config.yaml
n_layer: 13
d_model: 96
n_head: 3
n_kv_head: 1
head_dim: 32
d_mlp: 320
vocab_size: 8192
activation: "swiglu"
norm: "layernorm"
norm_place: "pre"
norm_eps: 1e-06
positions: "rope"
rope_base: 10000.0
rope_fraction: 1.0
qk_norm: false
attn_scale: 0.177
bias: "qkv"
tie_embeddings: true
parallel_block: true
init: "normal"
init_std_qkv: 0.0757
init_std_o: 0.0
init_std_up: 0.0757
init_std_down: 0.0
optimizer: "adamw"
lr: 0.00189
lr_mult_qkv: 0.4
lr_mult_up: 0.676
beta1: 0.9
beta2: 0.98
lr_head: 0.00943
warmup_steps: 214
schedule: "wsd"
decay_fraction: 0.632
decay_shape: "pow"
final_lr_fraction: 0.0
batch_tokens: 8192
seq_len: 256
doc_mask: true
train_tokens: 95430000
steps: 11650
dataset: "wikipedia_en"
Each number is 50 + 12 x the weight over its row's rms, rounded and kept within 0 to 99. Layers, rows and columns count from 0. The size before them is the row's rms in percent of the matrix's.

# layer 5 MLP up, 320x96, rms 0.107, rows 285-309, columns 0-95
101:43 29 27 50 44 63 48 55 72 54 64 55 61 66 36 54 38 58 52 34 37 61 42 49 70 46 54 55 52 57 46 58 27 32 44 53 42 41 58 51 32 39 69 64 31 55 48 39 43 26 42 55 55 59 37 59 63 26 40 28 61 63 51 47 55 54 32 63 53 43 32 44 47 56 48 66 51 60 51 20 46 53 35 51 63 63 68 37 39 63 28 61 63 53 46 52
107:60 54 63 50 22 36 49 37 72 27 56 51 47 55 59 46 57 55 40 50 39 41 30 51 63 63 56 63 49 52 54 44 43 57 55 44 41 13 29 58 55 49 56 37 43 52 34 48 62 75 46 22 49 64 41 44 57 61 54 46 68 43 52 39 50 53 58 57 47 57 59 45 41 18 44 66 38 59 37 60 59 33 65 45 35 58 46 28 53 45 64 38 59 62 59 34
096:51 50 61 36 27 54 39 56 47 41 37 41 44 29 70 48 67 50 62 39 51 44 43 47 46 72 40 47 37 60 56 51 58 57 61 73 52 53 46 41 67 50 34 43 59 55 36 59 53 39 48 69 58 60 38 57 68 19 47 46 54 32 47 40 47 35 42 42 65 30 19 51 46 65 44 29 36 64 79 53 54 60 56 57 38 53 46 49 31 60 42 65 29 59 55 52
096:52 56 61 37 54 46 46 43 58 43 40 52 56 56 35 57 63 60 54 43 64 54 31 57 34 92 27 37 43 60 59 73 36 37 51 50 48 56 45 48 62 51 62 43 57 54 52 48 37 36 39 45 57 66 44 55 65 61 63 50 47 47 40 64 44 51 50 39 28 33 53 46 78 48 33 35 75 54 47 54 54 45 49 29 73 35 74 52 62 37 51 63 49 57 52 26
097:65 41 49 38 36 35 46 56 40 60 61 51 42 37 61 63 54 67 56 32 40 46 46 26 41 76 66 43 77 44 42 66 74 39 44 30 27 45 54 60 38 53 59 36 52 62 43 39 61 41 37 45 60 40 48 35 36 58 34 53 40 77 49 50 53 47 43 55 40 59 69 29 57 55 68 35 63 66 40 43 45 25 46 63 50 51 52 42 61 53 51 48 56 38 41 64
103:66 55 76 54 57 40 57 54 62 36 62 56 56 56 31 49 43 52 55 37 43 55 46 46 42 47 27 55 43 40 44 45 43 54 49 61 44 44 70 53 34 58 52 66 40 77 57 35 56 78 57 34 38 66 37 43 57 34 48 72 40 49 45 41 39 43 79 52 44 58 19 50 57 49 51 33 32 17 45 50 53 62 37 55 54 40 61 41 39 42 52 64 55 36 61 38
100:33 67 39 56 64 37 64 20 40 46 50 46 32 56 36 33 53 62 69 59 41 29 51 60 62 62 45 62 32 52 40 58 57 40 52 53 54 63 49 35 63 42 63 41 48 54 61 66 65 75 53 54 58 65 55 61 51 61 47 60 51 49 52 54 40 78 38 36 53 52 20 56 44 40 60 61 35 36 79 42 60 51 37 52 47 37 66 55 53 59 41 71 66 56 45 50
098:64 62 79 58 44 50 42 50 33 49 37 53 50 50 57 54 50 61 50 44 70 53 59 40 59 64 51 45 17 34 55 33 46 38 59 54 43 56 75 29 67 44 60 45 56 54 58 38 45 46 66 65 58 64 39 55 49 51 54 30 41 42 41 73 39 48 36 67 36 43 44 38 55 49 44 61 57 35 68 34 42 65 49 24 51 44 49 72 63 60 45 55 82 55 53 45
108:58 47 68 33 36 38 62 48 42 42 63 54 36 56 21 47 46 56 34 51 47 32 48 58 52 56 26 49 56 61 39 41 28 53 54 79 50 42 39 63 44 57 52 59 59 50 81 64 43 74 29 59 59 49 45 45 48 61 48 36 45 39 66 55 55 57 50 45 58 44 40 32 68 49 44 45 55 68 60 44 65 56 58 41 46 52 31 69 18 40 47 51 33 58 65 60
105:58 36 45 47 49 41 63 57 52 45 47 49 49 38 55 50 36 40 49 53 55 51 55 52 60 48 45 48 70 41 49 24 26 38 48 43 39 39 48 29 66 56 30 42 55 33 34 47 64 57 59 51 54 58 24 33 42 36 59 84 49 65 68 44 67 31 54 50 33 58 49 34 42 43 37 52 49 78 60 57 61 63 56 42 55 58 73 61 45 55 60 66 47 47 20 68
105:74 42 43 69 41 57 51 44 58 53 44 64 58 64 44 57 72 54 47 70 73 76 38 55 45 42 40 55 51 58 35 64 30 53 59 37 66 87 60 46 71 47 53 55 63 47 60 62 75 43 60 39 36 53 52 46 41 55 63 51 41 54 57 36 29 62 33 69 44 39 30 40 57 51 41 52 53 38 66 42 40 56 44 45 61 64 56 28 60 60 48 41 46 49 40 53
101:65 26 44 30 54 36 56 55 36 35 49 58 57 49 36 37 57 47 68 37 57 63 47 51 62 59 47 43 66 66 42 54 50 34 38 42 45 31 76 33 35 46 54 34 45 51 65 42 70 37 69 57 54 34 58 72 43 66 50 58 38 72 35 46 54 48 43 49 49 57 39 40 51 38 39 31 41 27 46 42 30 73 57 39 54 45 64 50 71 40 57 55 58 42 38 63
102:37 60 43 51 56 35 38 56 62 77 44 55 53 51 57 47 46 54 45 51 36 65 48 83 57 53 55 51 32 25 51 57 37 55 46 39 25 49 30 63 54 58 43 58 54 45 68 36 47 34 35 58 40 57 40 65 57 47 40 76 32 53 53 72 38 47 70 56 42 46 52 77 75 54 46 55 53 53 46 43 77 53 50 38 61 43 36 46 54 41 35 47 35 45 29 53
101:39 48 35 31 52 50 50 61 51 40 66 53 50 51 56 62 49 50 37 55 22 46 63 61 52 53 41 43 44 25 26 74 46 50 45 52 59 43 49 65 47 74 37 42 53 61 59 47 74 28 67 23 50 51 56 43 66 51 38 59 56 46 49 48 45 62 51 42 50 24 84 69 43 55 37 69 54 46 62 68 44 44 58 57 44 62 51 39 25 43 63 51 42 52 37 53
092:63 57 69 46 71 46 62 44 56 46 45 44 44 53 53 34 43 56 62 44 51 57 60 80 55 49 42 51 67 68 57 57 34 35 52 55 49 64 58 43 46 60 41 33 30 53 63 45 52 57 50 63 44 45 36 56 52 15 37 62 32 64 46 37 48 73 50 56 42 49 45 48 51 50 68 52 70 59 73 24 69 69 54 50 73 51 60 47 30 59 63 43 72 40 43 49
095:50 54 56 74 72 69 39 51 45 55 72 69 40 50 66 51 39 21 52 48 61 56 54 53 32 49 44 52 57 19 70 67 52 47 57 47 52 48 32 64 49 45 34 44 47 40 55 53 38 42 49 54 48 40 43 60 49 44 44 47 53 35 67 17 24 47 44 23 51 39 30 39 61 58 65 47 46 37 69 62 41 55 41 55 56 40 46 52 54 59 62 42 28 62 50 48
103:50 51 43 33 60 39 30 47 54 47 62 52 64 63 42 49 44 60 56 54 53 38 31 46 56 41 64 39 42 46 55 51 50 38 59 58 39 51 61 31 46 51 34 51 46 53 59 71 49 85 45 27 40 45 71 70 34 44 56 52 78 56 39 42 66 70 56 45 40 54 27 48 37 37 29 85 45 53 48 34 60 55 36 51 27 50 40 42 60 40 51 59 56 45 66 52
102:39 47 40 58 52 60 59 29 62 52 49 44 53 60 35 49 55 36 64 66 57 66 61 56 45 46 48 53 83 36 37 73 40 60 51 61 54 48 60 46 45 51 63 36 61 60 45 55 63 40 55 42 49 48 38 49 38 51 48 22 35 59 74 31 57 51 30 54 68 52 61 51 36 76 55 42 44 37 39 36 74 47 59 63 42 36 28 45 55 42 38 49 57 61 81 40
107:59 31 38 70 48 77 70 52 38 66 53 48 40 67 68 42 52 46 42 53 51 42 60 65 59 60 52 52 44 18 58 53 36 44 51 39 50 38 18 52 42 64 28 48 55 41 71 47 46 64 57 58 38 53 55 49 33 55 41 54 58 53 57 49 53 49 63 64 72 39 39 58 45 56 54 48 37 19 70 58 45 41 40 83 45 55 40 49 51 51 44 57 48 46 46 35
105:77 42 66 37 87 66 46 46 53 46 46 29 60 33 64 52 62 61 57 49 60 53 34 37 49 32 67 55 41 35 45 48 55 71 50 40 42 42 38 68 57 54 40 49 50 51 52 51 50 52 53 29 72 57 54 55 55 80 40 66 53 49 30 59 57 44 21 32 47 70 44 56 48 38 53 59 54 34 38 62 49 46 34 43 38 37 60 51 56 36 49 50 47 36 62 59
109:57 43 17 64 53 56 40 67 52 57 46 53 46 69 48 55 46 59 46 31 46 47 57 29 65 57 46 38 50 49 62 40 39 41 44 51 50 60 47 54 51 40 41 34 38 65 59 44 55 46 61 43 48 31 43 36 34 32 50 73 48 49 59 38 54 72 73 46 47 70 38 45 67 54 67 30 41 44 58 33 45 42 51 60 45 45 19 53 48 82 68 60 52 26 55 55
105:36 54 58 39 31 16 54 72 35 60 61 54 56 60 54 70 47 29 59 40 29 47 43 67 39 40 64 27 52 59 53 46 51 76 44 41 39 68 48 76 44 57 47 51 31 50 59 47 72 63 33 62 60 53 41 53 32 34 51 18 51 48 57 42 42 48 49 48 45 49 41 58 53 30 55 50 60 51 48 44 55 47 58 60 49 53 70 42 47 68 47 57 33 61 53 65
099:30 56 53 60 65 45 49 62 56 41 64 53 55 38 61 48 45 46 61 45 52 25 46 55 56 55 44 48 55 26 49 42 38 61 73 50 48 59 48 60 51 50 45 47 32 37 71 80 54 61 68 50 68 35 57 69 37 52 44 58 50 65 29 67 49 52 54 45 21 65 69 42 52 49 43 49 36 72 54 44 70 32 53 53 60 63 43 41 43 81 62 56 44 31 38 48
095:55 60 48 59 43 62 37 44 37 55 55 40 47 34 44 56 40 28 53 27 64 44 48 56 57 32 51 50 52 40 52 71 34 55 46 36 66 36 67 48 36 48 35 39 31 60 38 34 70 47 54 47 34 56 42 51 41 52 45 41 42 36 51 54 55 63 66 32 29 57 70 62 47 33 50 62 65 26 38 44 60 56 51 62 63 71 29 73 46 65 70 60 58 67 36 57
096:48 59 36 40 53 49 44 63 57 63 65 73 47 42 61 50 39 22 54 40 53 46 68 47 41 49 54 41 49 67 30 72 67 21 46 41 47 77 72 55 32 65 51 52 50 49 44 68 54 68 65 51 31 38 49 52 58 62 56 47 38 63 52 41 52 39 39 48 62 71 53 54 60 42 69 47 51 49 47 38 28 55 48 47 58 31 42 62 20 61 43 62 40 44 44 41
# layer 5 MLP down (transposed), 320x96, rms 0.131, rows 285-308, columns 0-95
100:57 49 62 45 63 43 47 53 27 64 56 51 62 61 57 47 34 53 39 42 51 42 53 75 39 59 51 41 28 47 66 64 60 36 55 32 43 67 70 61 66 56 34 52 51 52 63 26 37 33 49 48 56 44 71 44 31 56 32 64 57 55 64 65 33 43 42 55 52 64 48 46 58 72 37 60 37 59 40 22 60 48 64 37 55 26 43 46 62 51 57 52 65 43 53 26
101:46 64 39 60 56 34 43 51 71 38 52 42 46 47 33 69 34 64 46 37 50 45 36 51 48 52 45 70 54 80 80 62 46 54 68 46 59 38 37 37 49 70 46 33 55 42 26 45 50 65 45 33 63 60 39 43 59 35 47 47 69 42 44 51 33 50 56 47 40 56 49 38 38 60 65 40 39 67 31 75 41 62 31 59 57 61 59 34 41 47 67 60 46 54 48 57
095:55 29 76 52 54 50 59 32 69 58 57 53 52 48 54 44 20 32 40 64 57 29 39 44 65 32 32 47 47 61 60 55 49 67 48 40 46 68 48 51 62 41 28 68 47 25 61 48 48 52 57 49 55 43 63 50 30 59 46 44 41 31 71 74 51 55 33 51 51 55 47 51 59 60 69 55 56 49 41 70 47 39 80 42 42 45 53 36 55 53 55 52 57 32 52 33
093:75 69 64 48 44 46 57 50 47 42 42 43 50 43 41 61 40 65 63 57 36 79 57 46 68 52 46 38 55 59 54 80 66 72 65 35 46 70 34 60 27 47 61 46 34 51 59 53 60 36 47 44 36 63 59 42 49 40 48 62 50 52 68 46 36 49 41 56 56 40 41 33 54 58 63 56 45 24 27 62 57 47 38 49 48 52 44 31 63 46 39 20 43 36 46 50
098:53 45 59 37 58 63 65 35 51 48 54 48 58 70 49 42 44 54 39 42 59 41 50 54 33 76 47 41 55 46 29 29 62 37 83 49 72 44 41 69 33 68 54 51 54 65 47 44 76 45 31 51 55 35 44 41 45 66 43 40 63 68 58 44 58 48 45 45 64 54 58 53 40 43 58 64 32 55 51 60 45 63 41 52 55 27 41 61 34 35 38 45 64 28 35 64
100:34 37 41 68 62 41 36 54 40 48 54 55 39 55 48 71 52 45 84 59 55 50 48 23 55 27 29 46 52 57 52 69 35 62 31 60 41 49 61 53 37 69 48 51 69 46 58 37 53 75 69 35 67 55 57 61 34 41 59 36 37 51 59 46 52 55 43 66 67 48 47 62 37 45 29 44 42 49 39 52 44 31 57 45 63 33 68 53 42 44 54 33 52 65 57 48
098:49 51 51 50 48 60 82 70 52 41 54 30 73 63 59 51 60 31 40 52 47 56 47 42 48 78 53 26 23 57 55 50 42 46 41 50 45 48 42 51 44 52 55 51 51 61 60 39 67 54 52 60 20 72 33 53 29 38 42 44 51 36 74 25 48 53 81 45 37 48 44 41 58 54 56 66 44 35 45 70 45 51 59 63 51 54 49 36 68 57 48 53 53 51 58 38
100:35 33 67 36 61 64 37 52 41 62 61 43 28 64 46 54 62 53 50 58 74 57 52 37 48 48 41 49 27 72 45 45 47 66 27 63 49 41 80 40 57 57 56 57 34 38 40 61 47 45 57 54 73 51 57 41 49 74 42 46 38 45 58 47 85 66 51 42 45 45 52 26 65 43 53 49 49 46 38 30 47 46 60 58 43 49 29 45 61 39 31 66 42 51 53 54
111:66 28 59 47 44 56 40 26 46 60 52 33 69 53 49 55 47 48 61 41 54 61 64 53 37 74 39 36 58 44 66 29 51 38 60 46 49 49 40 45 44 42 36 66 57 56 66 43 21 50 68 66 70 14 43 35 53 54 40 57 42 57 63 42 55 61 61 55 60 61 55 36 54 50 76 59 41 47 42 68 40 41 60 65 41 37 49 48 22 41 45 61 52 59 54 51
101:42 55 45 51 71 51 50 54 48 49 67 38 70 74 31 57 48 51 41 69 46 63 53 53 61 66 43 47 36 59 28 68 44 65 70 45 61 72 45 56 36 47 34 39 57 68 61 42 66 34 40 59 48 27 64 49 42 49 52 55 28 41 34 41 64 62 57 65 56 69 62 51 50 45 69 44 39 59 37 41 35 54 54 33 35 49 54 32 53 36 48 27 37 63 46 37
105:45 59 66 49 57 61 52 44 44 62 71 45 64 32 49 45 64 82 46 74 26 49 55 53 47 50 43 67 48 44 56 40 70 49 52 53 49 63 30 53 56 61 32 35 50 54 42 39 48 27 53 48 62 50 40 36 33 50 56 48 41 81 52 40 55 59 38 64 54 52 55 45 37 56 57 51 46 50 40 76 53 67 37 47 24 72 54 41 45 49 58 46 29 42 51 23
103:28 41 62 60 47 46 53 37 57 29 62 47 38 56 29 54 49 40 65 35 51 50 59 42 63 42 46 34 49 54 10 62 38 53 61 41 57 37 52 49 52 48 63 48 54 68 58 41 58 55 61 43 38 70 55 30 66 65 52 49 58 59 43 64 56 63 43 40 45 68 50 53 54 56 65 47 58 44 50 50 59 54 26 58 61 51 64 44 70 46 44 02 41 62 36 47
099:60 54 46 30 39 42 61 38 56 64 63 30 58 51 48 60 32 62 57 42 61 66 52 77 49 26 65 61 36 40 52 41 30 55 70 49 73 46 50 28 37 44 45 53 58 62 41 56 34 32 56 60 36 42 54 62 66 55 35 57 52 46 54 47 58 36 60 61 65 44 50 36 69 44 51 55 69 55 60 42 54 47 41 43 33 61 57 54 61 37 64 77 37 40 40 21
099:72 44 61 70 57 33 50 54 51 47 55 33 55 44 49 45 62 48 61 58 68 59 45 41 30 37 62 57 24 55 66 46 35 54 55 42 24 55 71 38 44 28 77 35 47 32 45 48 46 62 39 20 80 55 50 52 35 41 57 42 48 56 52 47 31 52 42 49 62 64 57 48 51 50 57 65 66 41 43 45 67 69 32 63 65 34 41 48 44 53 44 59 50 50 50 60
092:57 73 49 32 56 56 46 63 29 33 41 39 39 52 49 36 60 50 64 45 57 73 54 40 39 62 53 55 58 60 63 42 68 52 24 43 49 56 38 60 65 55 47 52 43 34 33 58 59 46 50 32 66 81 56 49 62 54 25 38 34 41 36 38 60 60 52 46 48 60 65 44 43 57 45 29 59 54 44 53 59 66 43 41 73 60 64 19 39 63 52 45 48 54 43 37
095:61 66 41 55 47 42 63 59 54 25 38 44 48 36 62 68 42 64 65 80 53 46 56 45 55 62 32 44 43 72 52 40 62 51 51 59 45 52 59 37 46 62 41 66 43 49 62 42 72 65 36 22 56 58 49 46 61 17 23 75 41 54 45 61 45 49 59 41 42 39 60 53 53 41 68 47 71 60 40 51 40 45 45 45 39 49 57 63 43 37 38 41 46 38 31 46
099:49 46 52 41 52 63 62 42 38 75 46 32 40 33 43 50 57 53 24 28 60 65 69 44 59 41 49 43 68 51 44 56 42 63 79 62 53 61 35 40 53 26 49 75 63 56 46 38 48 38 47 68 48 59 41 46 47 48 33 53 39 75 64 54 45 34 57 63 26 62 51 45 59 49 78 59 46 47 37 43 40 55 63 34 42 50 53 57 47 62 35 40 58 60 35 63
107:51 55 53 44 54 45 48 44 80 35 47 61 47 45 46 47 60 48 20 27 47 38 50 41 68 59 60 45 65 39 60 53 41 70 43 50 62 53 44 37 57 60 44 67 15 66 33 62 38 56 35 26 43 43 65 50 44 58 35 60 68 40 34 59 59 26 62 55 59 54 51 47 44 29 57 43 58 60 48 64 47 41 40 56 62 65 65 39 69 40 55 62 34 44 57 54
108:45 49 40 32 31 57 67 46 66 36 65 39 45 62 33 62 35 55 64 48 61 50 53 61 60 44 65 45 46 51 36 63 51 63 41 53 75 72 63 54 59 56 43 49 65 38 60 35 35 49 53 60 62 35 27 59 57 32 52 36 42 35 30 49 43 49 35 61 24 62 42 35 51 45 61 53 60 46 42 52 56 40 91 47 59 64 43 42 44 59 47 45 40 70 56 46
101:67 46 36 55 52 54 43 32 57 67 55 54 32 36 64 69 37 52 57 48 29 35 36 55 36 58 62 47 57 30 26 61 61 47 16 47 77 37 45 37 52 47 52 37 60 63 50 48 53 53 54 35 59 71 44 33 61 41 43 58 54 61 43 67 40 49 40 40 40 51 41 52 32 43 48 60 64 44 51 79 50 48 54 45 63 65 52 55 63 76 58 28 61 47 59 51
109:39 36 43 66 44 52 42 28 56 63 31 37 40 66 55 41 50 33 56 52 40 57 60 44 59 23 69 30 55 60 40 35 42 56 77 36 36 59 70 37 47 63 68 64 51 42 48 39 41 53 51 73 52 43 52 54 50 66 55 34 34 45 54 63 48 39 64 59 68 57 63 48 46 60 47 49 45 63 44 66 55 74 62 51 53 47 56 69 46 27 39 29 52 42 45 69
107:59 46 60 43 66 63 33 43 56 21 64 54 43 60 55 48 47 48 63 50 50 49 44 24 52 63 43 52 58 39 49 37 59 53 45 45 59 56 64 55 46 43 41 41 62 50 52 43 37 69 59 35 31 36 63 41 65 71 38 64 55 66 54 49 83 53 65 58 58 54 60 64 46 50 40 39 57 43 40 29 59 57 65 42 50 43 55 35 20 22 46 43 40 69 69 32
101:44 60 51 44 73 64 46 23 55 41 57 57 47 33 49 19 61 48 46 45 54 51 59 69 65 50 25 33 63 39 40 43 35 62 82 47 50 37 51 62 43 57 49 66 53 36 52 49 51 53 40 49 47 31 35 48 45 38 51 41 61 53 40 54 54 63 58 57 50 38 61 54 51 78 56 54 43 69 46 32 51 49 27 54 34 71 63 47 40 51 49 76 67 33 46 57
100:61 44 52 52 36 14 47 45 55 36 53 64 53 49 48 34 26 43 52 54 74 63 54 62 37 61 36 52 46 47 37 47 65 46 76 47 46 32 33 51 38 42 65 66 54 35 36 71 38 46 46 49 49 43 72 69 48 53 44 55 44 34 63 48 58 38 67 38 52 64 44 43 69 53 43 70 64 57 51 64 53 50 53 19 38 47 69 58 52 44 35 60 50 63 49 36
# layer 5 MLP gate, 320x96, rms 0.118, rows 286-309, columns 0-95
103:51 42 36 53 41 51 43 55 60 57 66 47 42 44 62 50 58 50 70 63 56 65 41 62 42 18 52 69 64 37 59 41 47 28 35 50 47 49 42 48 65 47 47 54 48 34 49 57 32 42 71 43 40 53 40 53 49 52 47 52 52 49 36 40 45 74 66 30 47 68 33 29 42 65 38 28 51 34 59 58 52 32 29 44 40 55 51 52 69 56 28 44 69 64 72 65
089:30 42 48 62 63 49 39 47 37 64 54 26 37 54 90 64 43 39 48 40 38 48 55 43 51 45 41 58 44 62 44 53 63 46 57 62 43 35 36 62 72 50 67 61 55 37 46 55 59 55 47 60 33 49 77 65 46 72 47 39 47 48 51 59 59 45 39 52 56 74 72 50 62 56 52 22 71 62 34 36 66 39 48 49 61 60 35 51 58 42 31 55 57 39 54 55
094:52 40 65 60 54 49 44 50 46 37 75 50 36 61 63 53 50 59 39 62 31 50 70 61 57 45 59 30 68 46 49 57 45 71 50 59 69 76 43 75 52 73 56 23 39 35 58 53 61 45 50 46 51 42 38 46 60 58 23 47 64 38 60 70 42 28 44 46 37 45 34 59 58 57 49 50 64 46 52 31 58 54 45 51 56 43 48 49 57 48 41 32 38 40 82 56
093:65 50 51 46 46 61 56 47 52 67 43 39 39 46 75 51 38 61 59 55 32 33 52 28 41 69 32 59 57 32 37 55 40 43 40 52 46 49 33 50 64 32 47 39 39 53 36 45 74 40 51 46 53 66 59 55 57 49 65 50 55 52 57 37 65 59 69 45 29 61 84 52 46 41 54 61 62 45 56 49 43 38 49 31 48 72 54 52 59 68 46 18 63 57 55 73
109:61 62 54 65 57 42 28 52 63 42 47 36 55 49 57 45 37 36 65 76 42 37 51 48 43 51 66 76 39 57 64 52 52 40 32 65 66 42 50 50 60 51 52 39 64 21 42 53 53 66 48 46 40 70 43 60 45 60 57 25 28 47 26 61 59 47 39 37 58 53 70 55 29 39 50 56 38 44 33 48 48 53 48 47 62 42 63 48 52 61 62 44 19 73 52 48
092:54 38 69 57 61 67 36 39 54 53 63 35 39 53 55 58 29 57 61 42 40 45 50 44 35 68 51 47 61 21 67 62 56 41 58 57 53 49 69 60 55 37 57 48 39 56 31 68 32 55 50 39 55 44 61 53 55 77 47 45 68 51 49 48 33 48 31 56 55 41 46 52 48 26 52 40 42 53 79 43 39 44 35 31 64 28 32 42 66 58 50 45 66 36 69 40
105:42 56 64 64 37 56 42 64 41 56 49 51 48 46 63 35 56 40 67 58 37 50 39 32 39 58 59 46 65 63 45 59 49 58 33 37 66 40 39 65 37 49 48 61 45 40 70 42 24 41 50 38 35 64 33 37 47 45 53 44 33 49 50 42 52 44 67 29 53 61 71 71 51 72 54 47 22 37 38 39 56 72 68 22 46 70 44 47 66 60 54 55 61 54 58 49
107:70 54 45 45 51 60 49 60 37 36 53 68 23 59 62 66 39 70 43 47 50 36 34 55 63 41 53 78 66 61 27 66 57 49 58 57 52 56 47 61 51 35 61 26 51 34 41 54 52 36 59 39 41 57 62 16 48 50 56 52 24 46 56 51 30 67 45 59 52 37 45 47 47 50 29 46 51 47 42 46 29 55 52 39 57 60 42 53 61 71 26 51 35 43 57 48
092:41 49 42 49 53 47 44 45 67 52 62 39 34 42 41 34 39 61 50 26 48 39 53 51 74 55 38 54 63 45 61 33 59 51 51 35 31 20 60 61 48 60 54 60 42 30 40 75 44 74 31 55 54 62 12 37 54 55 35 52 36 51 46 47 75 34 40 44 49 59 30 37 39 43 56 59 40 43 47 53 50 49 52 56 65 45 72 47 57 36 36 52 54 52 56 39
108:59 44 52 29 43 60 40 53 46 59 35 45 36 66 44 48 24 53 54 55 66 48 40 45 48 29 65 72 66 58 52 58 32 52 46 55 48 29 25 59 65 52 40 61 55 48 41 50 56 48 64 57 57 57 45 59 58 49 51 45 47 53 37 46 41 55 28 38 73 72 63 56 59 46 51 48 51 16 45 42 42 40 51 49 67 57 90 58 52 65 58 43 66 35 32 54
096:52 43 34 40 54 40 35 44 51 49 53 76 37 53 49 48 51 61 56 58 20 38 45 52 43 43 48 46 46 11 71 53 35 62 57 34 55 31 45 44 52 61 75 38 44 33 47 62 76 43 55 34 54 62 53 51 71 41 34 53 63 53 55 37 49 70 43 42 62 47 52 44 44 56 72 39 25 41 65 57 38 24 53 55 41 42 51 54 64 45 54 44 55 57 58 58
096:23 54 57 62 25 69 70 40 58 31 44 47 53 75 58 79 51 62 57 64 40 59 44 27 52 55 70 33 24 67 64 61 30 59 62 50 42 79 47 59 50 53 45 68 51 48 60 42 61 44 54 44 52 42 46 54 43 35 46 53 56 55 53 47 36 42 52 32 47 54 72 63 58 63 40 38 49 39 35 58 65 40 47 41 42 49 59 38 45 57 45 45 62 59 54 61
097:63 21 38 47 55 71 28 39 61 62 49 42 43 69 53 39 52 71 33 53 75 41 47 39 55 47 60 63 55 53 64 41 63 59 37 34 66 53 46 62 24 45 46 42 61 39 38 30 59 65 53 47 55 54 42 57 50 46 32 49 51 56 50 65 40 58 37 68 52 77 45 80 51 32 54 38 52 55 59 55 43 47 36 51 58 48 43 57 53 45 62 44 58 44 28 25
093:56 38 44 54 55 27 47 45 51 66 74 57 46 43 55 66 32 44 61 43 33 52 62 46 47 57 43 49 51 47 41 59 54 70 52 61 49 52 37 33 32 50 52 42 69 54 36 76 32 60 35 47 39 66 52 69 42 28 48 49 36 47 24 63 46 44 50 39 58 49 46 56 43 63 43 70 59 60 46 50 66 38 45 39 39 33 71 82 43 56 56 37 25 37 41 62
097:39 48 74 60 60 49 44 39 60 47 40 77 44 53 54 50 30 86 48 50 56 62 43 33 46 55 54 45 29 40 36 56 36 42 55 53 50 49 42 51 46 43 63 64 37 53 71 50 61 69 40 45 51 62 56 39 54 15 60 43 34 40 35 43 52 35 68 42 59 52 74 45 52 55 44 50 59 63 52 58 43 56 56 45 52 28 41 46 46 60 52 70 20 68 42 55
104:48 62 41 74 44 52 34 43 48 57 32 49 62 56 47 70 45 65 60 55 46 52 43 42 43 25 57 53 58 60 36 37 64 49 57 68 70 43 45 30 33 49 60 51 66 41 42 62 72 60 64 58 49 70 53 43 39 38 70 30 54 61 47 46 46 57 38 77 47 51 57 55 51 38 26 42 44 36 60 43 58 49 36 40 49 45 47 50 43 49 72 61 14 59 30 47
109:41 19 48 45 63 50 56 45 68 45 36 68 60 66 59 54 58 63 53 63 75 45 50 60 41 53 62 29 58 42 70 42 37 57 43 63 54 30 34 32 55 57 52 38 46 52 73 43 65 33 41 44 54 55 49 52 41 54 48 28 40 43 63 54 47 61 51 46 35 40 59 55 63 35 57 48 53 52 70 38 56 56 45 54 37 33 33 86 62 34 35 52 55 40 38 40
107:71 65 66 53 48 39 23 52 45 60 49 56 45 33 66 45 55 43 53 43 64 33 45 48 63 17 60 58 76 72 37 49 41 37 61 44 55 33 43 56 56 44 60 44 42 53 54 48 48 37 58 30 42 51 50 57 48 76 46 51 39 71 49 66 51 50 46 47 72 71 52 54 75 59 47 34 40 68 40 38 62 38 42 51 53 54 65 51 70 60 32 44 53 54 33 38
097:26 39 61 47 21 51 50 54 62 35 53 50 38 58 43 48 61 26 63 44 53 50 44 60 64 52 49 56 43 34 51 35 41 77 56 44 62 38 55 42 46 54 62 37 59 36 38 27 51 40 41 36 46 67 64 49 48 42 58 65 53 50 68 37 50 52 47 42 28 59 45 34 51 51 40 44 54 80 47 42 38 36 39 75 62 56 62 31 63 78 52 41 54 57 59 35
110:55 28 51 59 69 69 45 57 48 43 53 59 34 63 42 44 35 75 72 51 38 73 70 44 60 43 28 58 61 29 65 51 65 33 51 50 63 49 39 64 49 36 52 37 37 46 28 62 59 30 36 52 51 62 46 27 33 30 48 61 50 51 56 52 56 52 42 54 41 32 37 51 39 59 56 76 48 39 64 46 39 47 46 56 48 64 71 46 64 44 49 58 51 42 64 50
106:49 65 48 44 46 48 40 56 23 29 41 13 44 65 46 67 59 48 45 43 31 55 37 66 35 55 41 58 43 65 41 58 65 40 47 49 64 69 23 29 48 59 53 57 37 44 69 50 44 19 44 47 61 64 38 29 66 74 48 43 53 58 54 60 46 54 47 50 53 62 46 39 61 63 55 54 50 57 44 46 28 41 46 60 59 56 56 37 52 44 61 38 62 52 65 35
092:38 61 46 51 60 52 61 58 47 25 51 62 78 50 42 44 47 45 56 30 42 37 63 51 44 51 60 18 69 47 34 52 55 63 44 60 46 52 54 61 30 64 53 54 34 46 48 64 54 32 40 56 32 41 52 42 50 37 53 46 54 51 58 36 52 44 32 62 63 46 61 72 44 71 56 68 27 60 77 43 78 42 48 39 53 53 47 28 54 50 52 31 45 69 41 52
101:51 47 20 46 81 56 34 51 59 46 45 36 36 25 55 47 51 51 68 48 46 45 65 45 57 46 63 39 54 68 59 63 54 37 45 76 61 56 42 56 39 47 48 49 72 37 44 70 64 38 44 63 54 52 66 37 48 27 42 41 48 54 39 43 45 70 59 55 50 21 59 36 51 42 75 38 54 69 37 50 45 55 46 52 40 60 65 51 60 33 50 50 40 61 67 35
093:37 52 38 64 39 53 70 55 58 06 48 41 53 50 68 68 43 47 43 29 47 39 65 57 43 71 48 63 64 56 39 70 58 50 51 51 51 75 34 56 56 66 34 29 36 68 58 53 38 52 58 36 47 44 48 40 55 62 71 41 60 50 53 51 44 55 64 55 47 49 57 35 68 36 60 63 49 45 30 51 42 45 52 60 68 42 48 27 41 44 29 47 49 45 63 54